{
  "d_model": 64,
  "n_head": 2,
  "head_dim": 32,
  "positions": "rope",
  "rope_fraction": 1.0,
  "attn_scale": 0.177,
  "lr": 0.00517,
  "lr_mult_o": 2.0
}
Each number is 128 + 24 x the weight over its row's rms, rounded and kept within 0 to 255. Layers, rows and columns count from 0. The size above them is the row's rms in percent of the matrix's.

# layer 2 attention query, 64x64, rms 0.169, rows 25-31,56-63, columns 32-63
size [118 111  87 100 100  88 114 135 117 114 119 120 111 100 110]
[[130 105 146 133 140 154 182 143 125 159 132 130 125  62 131 114 101 126 102 150 153  91 119 134 122  81 114 113  78 151 130 112]
 [172 136 109  84 136 132 139 134 120 131  95 129  96 150  88 130  92 181 110 112 138 179  64 142 115 130 143 119 122 130 141 147]
 [148  96 163 102 121 148 142 166 126 146 115 180 104 127  94 137 133 122  69 107 136 142 157 121 104 127 112 132 168 108 163 142]
 [149 171 142 104 143 121  90 153 106 112 122 122  85  99 128 115 144 144 130 121 152 167 151 117 160 117 115 145 118  99 153 138]
 [161 153 104 181  99 145 135 151 144 153 120 127 173 143  97 126 130 109 111 103 130 117 151 147 152 132 125 117 140 170 140 128]
 [112 195 128  91 137 120 147 135 173 136 155 122 112 133 120 134 133 107 170 137  70 135 127 127 160 108 154 107 142 124 146 128]
 [135 171  94 100 114 125 116 128 172 115 113 149 106 161 170 102 136 109 166 135  77  91 147 104 130 114 111 128 122 129 124 137]
 [162  71 125 125 111 140 139 155 154 130 131 100 100 152 120 114 129 113 140 152 147 106 116 161 129 118 144 134 144 115 141 115]
 [125 108  98 135 164 122 118  96 101  98 147 120 130 152 132 103 119 111 119 121 139 167 111 104 165 111 124 120 127 102  73 125]
 [116  98  98 157 139 144 140 171 127 168 153 105 112  86 112 110 127  94 165 170 176 144 146 119 117 106 132 141 150 157 119 114]
 [134 138 139 146 117 112 128  92 154 137 132 129 137 101 107 125 141 127  93 164 129 162 156  95 165 118 139 138 122 157 149 136]
 [105  86 126 105 133 126 166  92 109 161 113 180 150 132 118 114 140  78 120 122 146 123 149 123 145 126 158 100 177 124 129 119]
 [ 84 108 144 146 110 150 139 144 134 182  96 103 104 127 119  97 140 146 150 146  96 121 137 189  96 106 142 131 113 128 134 134]
 [113 155 125 124 123 159 128 162 109 117 122 174 135 132  95 151 129 100 158 119  57 105 128  94 143 189 141 134 113 152 137 142]
 [126 105 162 101 152 145 116 107 160 140  88  98 103 127 132 116 112  62 154 152 127 120 152 147 139  52 128 143 153 150 139 120]]
# layer 2 attention key, 32x64, rms 0.176, rows 24-31, columns 32-63
size [104 105 115  94 111  99 100 102]
[[168 112 135 136 124 171 129 148 153 135 131 101  92  99  87 124 115 146 127 130 121 174 149 179 139 130  86 127  98 133  82 149]
 [120 151 151 138 106 150  96  86 110 109 110 109 126 140 144 156 161 133 125 137 133 156 121 111 119 156 155 148 161 101 100 122]
 [145 110 125 106 110 144  71 130 148  94 131 114 160 150 151 120 163 123 115 121 114 115 129 146 121 123  95 133 138 101 144  88]
 [175 121 132 146 168 149 109 102 157 119  92  97 122 137 143  87 140  81 106 128  57 145 135 162 135 159 139 114 177 140 152 125]
 [128 123 133 124 150 119 155 152 155 143 103  92  91 112 103 130 123 154 196 102 133 157 115 124 130 150 119 104 120 148  90 125]
 [136 137 160 134  95 145 147 111  92  89 147 141 126 118 172 106 123 117 138 169 130 117  84 141 140 139 134 151 150  65  89 127]
 [115 164 104  97 111 128 173 144 101 132  94 145 151 118 103 111 127 122 121 170 153  64 111 150  88  85 122 118 107 128  98 118]
 [102  98 124 173 149 140 152 122 125 165 110 148 124 125 115 135 129 147 113 128 180 178  75 173 144 108 136 140 149 165 131 147]]
# layer 2 attention value, 32x64, rms 0.155, rows 0-31, columns 32-63
size [104 117 100 104  88 112  89 102 103 105 104  98  97  97 111  83  86 105  98  80  84 107 109 104 107  98  98  88 111  96 108  96]
[[128 150 111 148 150 105 155 139  89 140  81 142 175 131 144 133 118 130 153 143 106 142 147 120 121  63 160 124 155 163 102 115]
 [147 124 142 160  93 143 152 127 115 105 144 107 145  93 139 133 122 119  93 144 125 131  90 107 140 129 121 123  86 103 136  99]
 [130 136 113 116 127 161 130 136 132 145 126 151 144 111 134 120  93 121 132 160 107 101 116 169 140 125 132 142 153 131 115 129]
 [126  92 145  87 126 153 116 120  93 136 149  90 143  84 143 173 131  77 128 151  72 126 152 106 154  94 135 127 127 113 132 127]
 [ 97 114 107 145 173 101  91 126 157 124 108  86 141 122 125 141 133 158 142 116 160 118 133  82  51 162 102 143 149 143 122 124]
 [144  94  97 101 120 189 115 127 129 145  85 113 124 127 143 113 111 141 141 115 120 158 150 124  86 144  94 154 151 125 129 127]
 [166  83 105 118 131  86  92 172 112 161 130 152 136 113 105 155 139 133 125 144 164 129  87 126 113 103  78 115 146 131  74 120]
 [121 166 157 105 104 159 114  87 103 113 133 136 122  97 118 122 120 177 139 129 144 120  96 146 100 139  88 135 147 132 140 110]
 [105 124 146 162 139 130 108 133 146 110 125 123 129 146 143 135 133 155 156 134 123 112 124 147 101  98 153 126 153 123 126 122]
 [ 89 135 170 119 155 172 126 136 114 125 131  86 142  89 152 102 142 125  88 107 132  92 127 114 109 124 146 145  87 122 142 126]
 [138 115 127 113 136 153 156 155 154 108 111 177 141 122 147 131  97 156 113 155 138 155 111 119 144 146 124 141 136 148 129 111]
 [ 99 125 151 131 136 113 125 142 147 139 153 125  93 143 129  93 127  86  84 141 167 165 139 149 110 115 144 154 114 189  98 141]
 [ 98 104 136  95 111 159 168 129 111 103 108 128 117 143 108 137 119 192 125 152 143 136 124 107 114 131 144 161  86 142 117 129]
 [187 159 138 145 153 125 107 138 142 131 102 118 133  62 115 136 132 123 125 136 151 103 120 132 112  87  89 133  96 151 176 137]
 [122 141 167 133  86 117 132 119 131 122 119  80 138 131 140 131 113 157  75  97 182 109 180 130 145 128 175 141 109 108 131 143]
 [102 168 136 129 115 101 108 127 121 117  73 109 156 170  76 144 113 113 157 115 167 145 124 109 134 119 105 127 132 165 145 139]
 [124 132 128 118 134 143 116 157 143 153 131 103 158 105 116 133 167 131 100 114  96 177  98 127 116 121  89 135 106 135  95 106]
 [ 89 107 131 128 173 109 108 121 120 111 121 189 109 189 111 134 121 132 123 135  70 147 156 143 120 135 174 114 101 109 132 125]
 [139 119 148 160 132 147 156 131 155 122 101 101  83 176 156 123 118  90  93 114 120 142 117 111 137 165  90 148 130 107  79 142]
 [171 147 117 136 150 138 124  97 136 195 154 150  80 179 105  92 132 113 106 111 136 157 106 126 129 121 140 132  97 160 165 104]
 [154 121 149 134 192 119 143 103 133 123 102 123 119  99 152 131 114 119 142 127 132 119 130 125 151  86  98 123 157 120 133 116]
 [ 69 118 111  97 100 118 149 106 128 118 131 138 137 119 140 148 134 136 124 139 136 114 128 118 121 140 108 119 149 121 136 139]
 [188  84 141 124 124 124 140  94 109  97 156 109 150 115 116 144 127 101 144 125 148 131 115 119 132 122 132 120 159 140 118 130]
 [ 93 110 126 184 160 163 111  67 145 118 125 121 126 108 107 102 119 156 112 158  89 145 134 101  92 115 145 140 106 107 126 132]
 [153 118 149  86  98 139 151 102  99  95 145 128  99 118 117 140 119 107 191 144 121 132 121  79  98 140 129 117  79 109 187 127]
 [151 102 141 137 104 137 149  85 133 104 114 174 112  94 128  75 134 134 117 113 154  75 125 129 123 149 112 139 128 111 154 130]
 [122 204 124 155 137 152 101 118 139 109 135  96 126 112 178 136 103 158 143 153 185 153 150 125 132 114 130 123 125 132 113 124]
 [141 166 158 115  99  87 125  98 175 150 120 131 144 124 150 131 117 113 146 114  73 112 107 141 131 143 140 145 123 128 143 149]
 [147 130 129 144 114 131 118 127 141 133 146 138 118 137 119 133 120 139 108 129  97 133 151 135 124  93 118 141 111 147 152 139]
 [121  87  83 107 126 107 126 125 135 142 165  87 157 133 120  93 125 129 150 135 109 121 111 153  88 148 111 138 112 144 198 116]
 [140 138 127 118 143 149 108 132  83 124 156 143 151 149 144 126 145 144  90 109 111 118 115 115 108 173  82 116 118 120 162 133]
 [139 145 119 118 138  96 127 131 114 106 186 112 140 122 146 130 139 123 106 118 109 127  70 155 137  73 117 128 115  95  91 161]]
# layer 2 attention output (transposed), 64x64, rms 0.265, rows 0-63, columns 32-63
size [116 128 106 106  88 121  94 109 126 122 106  92 121  99 119 104  87 111  97  91 107 108 105 112 107 105 104  96 114 116 113 108  87  90 111  92  97  98  85  88  78  94  88  78  89  96  75  88  83 102  89  93  80  75  89  80 106  80 107  87 104  90 106 103]
[[129 133 127 153 141  78 136 115 143 144 111 157 121 140 141 196 132 180 132 100 123 123 138 128 111 113 118 140 110 130 113  98]
 [135 149 100 142 122 101 141 137 156 142 144 112 104  74 166 118 173 131 126 151 102 133 102 133 152 131  84 105 143  96  84 164]
 [146 161 155 159 139 110 108  98 116 129 148 106 147 110 161 136 161 119  90 108 126 138 114 115 129 145 125 110 138 108 116 120]
 [136 157 116 111 159  95 122 162 127 162 107 106 136 103 138 135 127  87 149 144 159 109 184 138 135 161 170 127 202 134 133 130]
 [ 84 142  97  95 133  94 144 128 104 108  83 116 159 143 115 188  91  97 122 149 131 130 161 124  77 121 152 143  97 145 121 104]
 [130 123 121 126  91 126 102 149 118 109 136 131 165  88 153 116 115 114 123  97 146  81 121  98 132  80 153 126 130 132 125  99]
 [146 121 108 112 174 121  96 139 135  97 106 156 133 136 116 110 169 139 157  94 152 138 128 104 121 146 120  98 159 115 119 128]
 [112 127  93  96  95 115 172 124 121 132 173 161 133 112 151 138  83 103 149 169 116 104  92 138 164 137  99 136  99 133 133 149]
 [122 135 133 107  97  82 119 107 146 106 156 173 117 119 136 108 144 122  93 133 154 138 105 108 116 100 156 151 135 179 126 187]
 [ 74 170 125  90 126 135 147 142  90 155 104 107 105  98 143 152 108 102 141 137 172 117  93 147 127 112 108 111 121 108 123 120]
 [129 142 138 115 114  97 145  93 145 128 123 129 142 134 145 131 105 169 142 115  89 121  74 108 126 129  95 165 109 135  85 109]
 [107 129 196 127 119 141 114 123 126 145 125 117 135 151 172 122 125 176 110 111 140  70  93 125 155 163 135 102  74 104 118 100]
 [ 70 114 124 118 111  86 113 145 141 152 130 125 115 138 122 104 111 113 155 123 110 131 103 171 197 131 124 157  58 131 110 149]
 [135 123 139 107 114 101 122 124  97 128 127 137 128 105  87 129 110 108  91 120 176 101 120 144 117 124  88 105 174 158 173 167]
 [139 109 126 136 116 168  99 183 149 149 113  94 109 123 124 157 141 113 128 162 117 141 125 156 141 100 160 153  87 134 103 169]
 [114  86 132 153 107 155 135 132 150 155 125 132 150 117 120 121 106 140  80 100 160 166 148 107 101 117  88 154 135 148 155 174]
 [133 117 141 143 139 134 131 127 166 136 165  99 128 116 135 138 133 114 126  98 127 111 101 183 147 153 129 133 206  92 114  83]
 [119 127 143 107 126 106 132  93 169 118 112 119 105 147 115 133 171 152 152 157 149 124 112 117 103 134 152 116  88  88 137  72]
 [135 159 191 135 140 139 120 125 125 130 154 151 132 153 151 124 119 152 100 147  96 108 105 164  65 129 118 126  66 130 129 139]
 [135 131 168 105 142 131 103 110 123 125 175 104 107 151 147 146 155 150 133 146 164  77 132 108 144  79  96 104 120 149 139 108]
 [141 162 141 104 155 102 120 109 130 105 140 110  91  88 134 131 145 111 130 128 117  90 141 139 119 125 142 161 105 139  91 139]
 [147 139  82  92 160 122 116 159 146 124 104 113 126 107 154 139 140 113 103  89  94 137 191 151 105 143 117 121 127 133  99 146]
 [115 106 145 136 152 113 126 141 143  78 122 123 120 107  86 119 155 105 129 134 112 181 182 131 116 126 119 105 169 162 127 131]
 [105 105 104 119 123  95 118 121 113 128 150 124 161  96 129 146 100 143 112 121 140 156  96  65 124 117 111 104 107 102 124 111]
 [129 150 137 106 104  85 164 149 102 136 100 131 100 111 132 104 104 136 155 143 142 151 172 106 127 100  81  94 145 122 143 138]
 [125 115 137 147 114 136 124 117 137 134 187 101 112  91 112 125 133  90 159 138 134 120  85 106 174  97 129 128 119 142 118 110]
 [121 147 150 156 132 108 119 168 112 106 144 148 127  92 154 129 126 124 126 142  89 183 129  94  89  73  89 145 108 109 103 170]
 [171 176 126 124  91 135 140 161 160 168 164 110 140 114 145 137 126 143  93  84 109 111 128 119 161 110 169 116 118 140 119 133]
 [172 117 151 114 124 162 144 145 111 127 126 121 130  88 127  95 106 171 143 145 111 106 161 200 153 129 127 153 104 143 148 124]
 [121 152 140  88 121 125 117 102 124 137 141 164 111 119 133 140 142 114 114 104 134 102 141  99 164  89 101  99 135 136 127 101]
 [130 143 106  85 100 125 130 138 134 134 155 131 139 116 146 104 136 170 124  83 133 168 107  93 154  97  78 133 128 142 136 164]
 [146 114 125 111 193 207 157  89 134 144 145 118 137 105 142 104 170 142 121  93 127 128 140 125 144 154 133 111 124 132 148 184]
 [119 125  99 122 103 138 145  95 141 132 161  68 102  97 132 118 130 111 122 137 127 136 120 114 153 145 150 134 138  75 103 134]
 [122 120 134 114 157 138 114 139 127 142 111 159 191 193  98 145 113 149 160 143 134 170 133 113 100 150 122 128 146 165 143 125]
 [139 158 136 120 160 140 146 108 104 109 145 132  96  95 156 109 151 105  87 114 105 154 132  97 148 150 121 164 131 129  81 128]
 [ 82 110 112 123 116 134 130 101 125 122 139  97 105 147  96 160 135 135 140 128 158 114 101 140 101 145 147 162  71 126 130  82]
 [129  73 138 114 115 199 122 134 137 144 138 118 140 180 110 105 152 154  93  85 139 119 131 138 112  94  96 101 148 153 156  90]
 [ 95 125 133 143 132 115 122 113 134 167 161 146  98 127 107 134 121 183 144 229 136 128 133 146 116 141  71 113 127 139 142 158]
 [113 152 139 172 135 136 169 158 145 118 101  89 118 134 108 140 140 132  89 160  99 129 165 137 147 108 158 151 108 148 134 136]
 [148 125 149 198 125 114 109 141 165  98 103 146 109 133 159 141 140 102 142 104 133 128 134  83 102 119 140 148 109  94 113 142]
 [161 123 160 123 131 136 106 153 107 127 113 111 136 139  81 135 122 138 134 111 138 109 127 111 129 126 147  94 124 151 187 101]
 [133  93  82 116 157 129 142 122  92 114 136 133 110 158  98 111 149 152 167 141 133 177 139  90 110 131 129 136 144 126 136 129]
 [132 132 112 138 128  60 118 136  91 100 132 150 115 121 108 140 131 125 111 141 132 154 134 112 134 106 130 108 110 122 136 144]
 [119 115  90 125  83 131 120  98 119 145 114 131 135 105 146 165  99 139  90 109 123 109 106 138 119 151 139 144 156 123  97  46]
 [204 177 147 149 109 110 124 169 148 123 120 136 138 126 163 126 157 126 111 112 107 140 134  87  93 149 140 115 153 112 130 117]
 [ 99 115 132 126 172  82 151 142 111 155 134 124 142 138 146 142 136 108 129 107  98 189 130  86 159 143 142 108 129 147 121  55]
 [ 99 124 122  79 173 104 169 107  94 111 152 105 107 119 118 182  98  88 137 135 165 145 117 146  95 121 113 124 134 142 100 124]
 [137  88 152  95 122 119 114 168 100 103 137 114 124 149 152 119 120 116 128 163  99 108 137 155 144 160 165 130  98  83 107  90]
 [142  95  91 127 122 124 124 122  99 126 120 131 152 149  84 138 119 137 123 115 104  91 135 103 137 172 137 139  76 180 136 122]
 [130 114 139 106 126 106 145 169 126 133 152 120 152 113 154 131  99 151 143 113 168  88 156 108 147 101 117 153 117 149 134 196]
 [117  92 117 130 133 124  95 153 145  93 158 135 159 150  79 152 160 158 149 143 170 142 124  84 111 156 150 122 171 158 144 109]
 [114  95 114 116 114 149 134 164 105  79 107 168 161 103 146 110 136 138 135 137 125 171 109 125 103 114 108 117 107  68  97 100]
 [128 100 110 151 102 208  99 133  78 152 154 137 136 144 132 113 117 122 131 116 116 156 119 136 107 154  85 114 156  85 121 112]
 [179 164 210 172 122  81 113 156 119 156 120 123 133 123 101 128 129 112 120 114 113  99 132 117 134  80 144 125 106 135 143 114]
 [163 158 113 123 112 102 157 168 119 134 118 145  91 144  95 107 151 154 148 173 123 153 135 141 130 140 104 153 116 115 128 130]
 [113 127 111  94 115 105 125  85 131 121 131 128 103 128 115 149 148 138 151 139 142 100 121 150 157 115 159  78 114 156 166 150]
 [165 113 113 154 106  94  96 164 161 131 107 120 154 119 113 150 169 106 119 126 100 104 128 128 152 106 139 152 151 143 165  89]
 [ 90 161  83 139 129 168 118 130 100  88 134  91 149 151 167 101 149 159 143 117 131 139  94 128  99 130  87  96 145 106 131  97]
 [127  97  95 121 135 180 133  90 108 135  98 157 149 152 136 125 130  89 159 116 157  99  92 130 125 123 143 182 122 105 130 190]
 [ 78 129 113 142 167 125  93 119 109  86 121 140  93 100 148 129 131 119 120 140 108 186 146 101 143 159 133 137 156  96 101  96]
 [121 160 147 114 146 179 129  94 139 134 115 106 154 129 141 104 103  93 143 103 136 109 102 105 124 114 149 140 163 112 106 209]
 [124 143 152 123 137 143 128 164  91 121 113 140 130 141 101 111  96 119  99 122 116 109 120 151  97 166 109 150 137 179 117 167]
 [112 138 112 127 133 130 177  88 109 109 130 148 105 123  70 129 128  99 150  97 140  97 134 191 101 151 134 132 110 195 104 125]
 [122  94 115 158  84  79 127 113 139 120  96 146 114 174 113 184 127 170 162 188 150 143 145 103 102 143 151 157 139 124 149 144]]
# layer 2 MLP gate, 192x64, rms 0.217, rows 0-26, columns 32-63
size [ 95 113 104  94 105  90 102 115  90  95 114 106  91  93 104  81  96 100 114  97 103  80  94 100  99 106 110]
[[176 122 137 146 130 144 102 140 134 102  98 123 139 138 119  96 118 102 136 108 166 142 116 103 146 107 115 137 163  93 127 117]
 [142 151 105  94 119 125  96  69 115 112  96 126  96 136 122  97 143  95 137 158 155 134 121 111 114 104 125 108 127 130  90 156]
 [122 109 107  68 127  75  89 125 110 129 131 117 138 143 130  93 143 113 136 136 137 119  90 134 130 100  88 115 114 101 121 164]
 [152 108 150 103 112 143 165 122  99 120 136  99 116 161 136  78 126 111 113  92 108 124 166 171 119 182 145 138 173 138 187 124]
 [155  87 164 107 111 145 112  80 128 116 115 132 150 163 113 144 116  89 211 131 146 149 161 118 149 132 158 151 124 103 123 128]
 [123  87 108 124 157 149  99 122 139 110  89  99 155 157 154 111 131 104 118 105 141 166 174  93 116 117 134 141 144 104 137 106]
 [ 88 134 113 153 132  85 119 147 159 121 107 133 112 100 151 164 151 119 153 157 126 112 110 147 130 133  93 162 135 126  98 150]
 [151 136 136 101 137  95 129 125 106 124 125 117 137 100 203 139 114 152 113 133 124  95 165  98 143 138 121  93 124 118 116  86]
 [146 162 133 126 156 115 113 152 122 117 145 135 113 165 114  94 134 154 116 153  86 153 118 138 171 179 114 162 172 113 169 139]
 [189 141 130 159 123 148 119  85 170 121 149 107 126 193 128 140 136 162 115 164 112 153 143 153 106 107 133 154 111 129 129 139]
 [115 119  95 122  69 110 106 144 110 147 130 154 161 143 104 129 112 119 140 131 125 141 115 183 103 184 141 120 172 113 131 122]
 [150  91 154  46 125 127  90  93 126 136  82 142 156 136 165 149 107 116 150 126 137 127 125 130 116 146 141 102 133 137 185 122]
 [117 176 126  96 165 134 129 122 147 116 114 149 163  79  96 133 143 166 122 160 142 145 159 151 108 135 142 114  93 116 114 138]
 [113 109 162 159 152  98 134  94 162 137 135 112 144 128 112 108 138 124  97 110  86 152 130 135  78 168 107 154 106  63 100 136]
 [117 153 147 153 142 120 129 115 113 116 109 141 166 144 107 180 120  90  86  97 142 137 150 130  91 121 143 126 147 120 146  97]
 [158 120 122  94 147  81 135 156 200 105 117 151 143 156 109 121 134 114 106 174 112 184 143 116 138 118 123 143 150 131 101 120]
 [103 124 114  78  83 147 127  87 132 145 137 158 126 129 126 113 107 164 140 102 148 104 140 126 104 165 136 159 103 164 147 123]
 [116 129 127  42 135 134 107 142 125  98  72 111 115 103 127 166 122 144 126 159 115 109 139 133 128 142 123 137 173 126 122 131]
 [ 98 119 151 140 132 126 123 171 128 139 104 114 117 139 135 135 156 134 132 155  91 138 135 153 119 100 199 142 107  74 118 127]
 [114 138 190 126 141 163 141 105 168 117 149 178 144 138 121 152 136 100 132  91 162 133 207 132 159 144 134 150 120  98 143  75]
 [112 110  96  58 115 162 156 132  90 131 143 127 108 115 114 133 131 133 140 125 128 130 147 140 138  93 106 102 146 102 142 106]
 [181 112 139 111 152 128 103 149 176 109 156 122 115 137 121 119 157 146  86 140 119 104 127  70 118 139 103 138 123 127  76 148]
 [124 114 124 136 142 109 117  87 184 111 127 188 160 154 139  80 115 133 112 136 156 110 143 120  95 142 138 132 113 142 125 135]
 [125 124  96 119 106 172 132 143 108 124 118 152 121 174 127 145 162 159  86  93 152 109 142 120 133 121 163 161 168 149 119 109]
 [101 138 150 140 146  93 115 178 142 113 106 108 127  90 166 124 134 100 138 127 130 159 102 190 105 129 121 152 122 136 130 117]
 [108 161 118 122  88 121 174  99 155 137 111 126 150 133 112 121 132 151 159 200 146 106 134 156  98 150 108 117 102 109 120 133]
 [160 152 155 121 102 137 102 119 145 130 129 129 159 170 156 138 131 116 130 173 116 115  95 143  97 108 142 119 124  98 110 165]]
# layer 2 MLP up, 192x64, rms 0.196, rows 0-26, columns 32-63
size [107 112 102  98 111 106  89  97  88  97 121 101 101 101 104  89 110  92 108 104  94  88  99 105 108 101 108]
[[114 138 155 116 178 159 153 128 167  70 136 105 122 150 116 112 150 121 170 120  86 131 145 136 145 116 165 103 119 123 148 149]
 [111  98 157  88 175 136 148 114 168 129 122 118  86 106  97 164 138 116 138 114  98 141 122  92 135 123 136 195  87 146 101 128]
 [121 108 150  97 128 142 154 113 128 160 145 154 115  99 155 142 142  81  97 109 132 156 131 103  95  80 132  95 134 132 116 101]
 [115 127 146 154 123 133 111 137 116 158 125 132 137 112 100 104 111 134 120 137 135 100  98  99 171 178 114 143 147 116  82 111]
 [132 148 105 176 115 147 165 103 145 107 116 170 118  94 131 158 124 134 155 127 103 123 100 176 121 113 137 153 124 172 169 101]
 [136 112  71  68 116 113 139  99  83  89 114 157 137 125 148 136  80 132 147 128 120  94 123 148 142 117 136 130 113 104  76 116]
 [143 118  83 105 123 135 105 131  93 111 151 155 147  79 108 113 139 124 112 129 145 115 119 141 125  86 110 103 116  98 135 121]
 [146 120 154 142 152 134 117 143 120 133 104  89 118  95 107  88 123 103  88  97  83 121 121 101 102 116 137 143 130 144  83 139]
 [ 97  94 110 108 156 144 111 164 115 114 108 140 135 134 136  62 102 111 124 130 151 158 134 139 132 113 151 120 159 101 129 152]
 [137 152 126 119  94 101 105 146 153 122 141 100 123  87 106  95  82 127 127 107 179 136 163 110 102 105 102 141 117 127 147 170]
 [152 148  96 110 117 117 138 120 158 146 155 117 133 101 150 123 139 107 115 118 121  81  97  99 119 122 158 140 108 160  94 131]
 [138  95  99 124 168 137 123 141 130 102 123 121 158 123 142 107 147 143 116 125 114 167 168 151 139 136 160 174 131 108 159 156]
 [162 122  92 107 111 141  96 163 115 158  96 101 143 111 132 110 101  74 157 164 144 124 112 158 114 148 115 200 129 157 119 123]
 [120 112 153 148 115 126  94 132 140 142  90 157 149 129 158 169 142  80 108 118 107 124 108 160 136  77 128 135 125 140 140 109]
 [158 133 158 106  95 135 152 115 159 118 118 167 145 116 141 110 140 122 128 113  99 109 134 116 137  81 115 140 180 143  91 154]
 [121 118 121 175 123 137 104 132 119 115 157 126 115 135 148 135 110 108 119 119 167 119  84 118  79  75 162 157  69 149 119 143]
 [163  87 158 107 114 152  92 120 125  83 137 110 116 114 118 144 130 141 123 101 154 104 140 128 150 109  97 125 140 153 131 123]
 [132 174 142 124 151 113 154 141  58 131  89 142 150 114 144 151 133 158 145 135 188 170 125 130 126 101 156  95 129 115 140 136]
 [152  88 146 126 155 156 100 103  95  94 146 100 122 146 111  78 138 153 136 107 153 138 151 105 153 145 146 160 117 118 139 164]
 [141 166 136 151 132 148 112 142 112  89 103 112 119 117 112  75 107 116 116  98  87 101 144 136 153 153 112 159 127 116 111  89]
 [147 123 116 132 100  75 160 118 134 117 164 128 107 107 126 122 176  88 131 128 122 159  87 110 131 159  88  82  86 117  79 127]
 [146 142 110 156 113 166 142 118 135 152 123 101 173 100 141 154 111 100 139 132 156 102 130 126  84 152 125 147 162 140 152 108]
 [102 103 147 152 141 131 105 135 117 109 141 135 117  99 123 162 147 114 163 161 122 155  87 137 136 105 163 118  58 141 145 113]
 [123 188 122 131 134 100 119 130 124 133 128 122 183 134 152 150 143 105  94 143 111  93 170 145 158 184 138  78 124 139 128 107]
 [110 142 128 129 147 180 162  93 125 125 156  90 135 181 111 134  82 168 115 129 153 136 152 135 107 146 148 107 159 101 162 162]
 [130 120 156 129 112 171 135 128 145 152 129  93 124 151 144 149 115  93  89 139 130  95 156 129  94 135 154 137 149 159 142 158]
 [112 139  96 137 114  79 119 116  96 137 143 156 122 138 128 160 132 117 155 112 151  98 110 140 111 149 107 146 131 146 154  87]]
# layer 2 MLP down (transposed), 192x64, rms 0.2, rows 0-26, columns 32-63
size [ 92 107  98  92 107 105  93 102  92  96 117 107  97  98 110  90 119 100 105 103 100  88  97 107 114  95 104]
[[143  87 113 151 134  98 143 105 108  65 128 162 125 111 116 146 162 114 120 137 150 130  81 138 151 149 135  73  80 124 122 153]
 [147 139 158 132 120 153 120 106 147 156 126  95  68 158  85 137 132 123 153 141 107 147 152 118  84  91 114 120 115 143 109 114]
 [179 143  90 128 136 140 114 112 121  99 144 113 126 134 121 159 128 137  99 150 162 131 102  93  93 160  82 132 100 115 119 142]
 [105 113 138 146  90 152 129  94 171 139 169 115 130 128 111 158 153 128  97 138 109  99 116 131 157 131 131 133 151 155 112 107]
 [124 141 141 114  94 143 155 143 115 113 135 131 139 120 118 124 128 143 155 130 139  73 110 103 140 141 118  74 178 159 158 124]
 [135  94 153 100 123 152 127 124  92 126  99 130 112 130 123 119 113 112 155 138 124 149 110 124 137 120 180 153 128 123 122  83]
 [132 140 106 139 141 146 153  99 150 186 155 121 114 173 110 152 137 114 114 124 152  82 116 147  93 104 107 101 131 159 124 143]
 [141  91 119 169 142 116 106 124  96 103 112 124 134  99 153 164 120 112 108 108 194 122  99 117 156 131  95 111 101 136 148 117]
 [106 137 121 121 160 100 129 142 120 126 127 114 106 113 134 135 131  88 135 143 107 120 145 145 182 107 149 143 124 170 135 125]
 [126  82 143 120  90 128 138 160 117 112 131 124 135 109 120 141 142 141 144 123 130 125 126  98 145 123 134 110 118 133 181  69]
 [190 106 140 120 129 172 156 114 122 127 121 118 121  97 121 145 147  72 127 119 117 107 118  94 180 123 108 139 139 118 115 141]
 [167 135  99 115  94 113  51 147 148 166 143 125 142 127 153 150 112 126 104 122 147 133 152  79 149 143 165 137 108 149 123 146]
 [101 152  86 135 122 151 137  73 118 117 130 141 175 108 122 116 152 130 136 124 123 105 119 155 179 124 146 102 149  87 134 170]
 [151 119 129 137 119 139 133 135  96 124  77 138 126 124 177 157  97 129 165 135 100 101 126  89 105 128 101 172 155 137 144 184]
 [136 140 145 119 151 135 109 129 157 120  78 136 114 140 142 136 112 125 105 133 117 126  80 111  90 122 104  61 139 143 148 138]
 [101 143 125  74 132 103 121 104 164 137 118 127 101 136 137 159 164 157 173  98 121 142 135 122 107 153 121  99 172 159 109 102]
 [130  93  99  84 149 165 130  89 141  86 163 128 116 122  80 137 123 138 137 114 144 119 133 134 125 149 124 165 118 172 144 149]
 [120 119 123 109  95 142 162 139 114 183 153 132 130 118  95  81 138 129 148 108 123 119  89 130 129 146 142 138  99 178 154 165]
 [125 126 128 100 158 124 134 139 117 152 139 113 106 108 105 166  88 131 177  93 115 116  65  99 128 165 109  99 174 101 139  98]
 [ 97 189 117 151 111 132  89 131 128 108 142 149 177 108 115 104 118  94 106 123 161 158 146 107 148 102 113 133  86 129 152 105]
 [135 134 118 158 147 152 101 108 143 141 114 168 171 152 168  99 127 131 117 125 110 146 134 133 108 124 153 115 139 159  91  99]
 [122 127 145 102 133 117 164 130 109 133 112 120 140 136 118 122 176 157 160 111 102 159 131  95 159 117  81 114 120 167 133 164]
 [106 129  83 135 106 143 126 118 159 129 150 145 128 144 152  95 148 150 162 180 155 136  89 112 106 133 151 129 105 143 130 101]
 [125 181 125 103 166  93 105 130 143 164 113 144 127 114 154  99 139 135 108 153 106 122 134 138  97 134 168 131 130 123 103 133]
 [108 132 137 104 119 175 125  86 146 118 126 138 128 134 141 147 134 141 157 144 171  86 124 124 106 157 161 134 161 142 137 156]
 [173 115 107 111 112 100 160 110 126 173 111 155 154 147 155 112 134 122 122 124 118 102 121 135 134  93 137 112 114 164 116 164]
 [128 106 125  86 153 145 150 101 152 137  85 135 123 148 178 158  77 101 129 117 136 111 124 143  74 143 141 148 142 142  64 136]]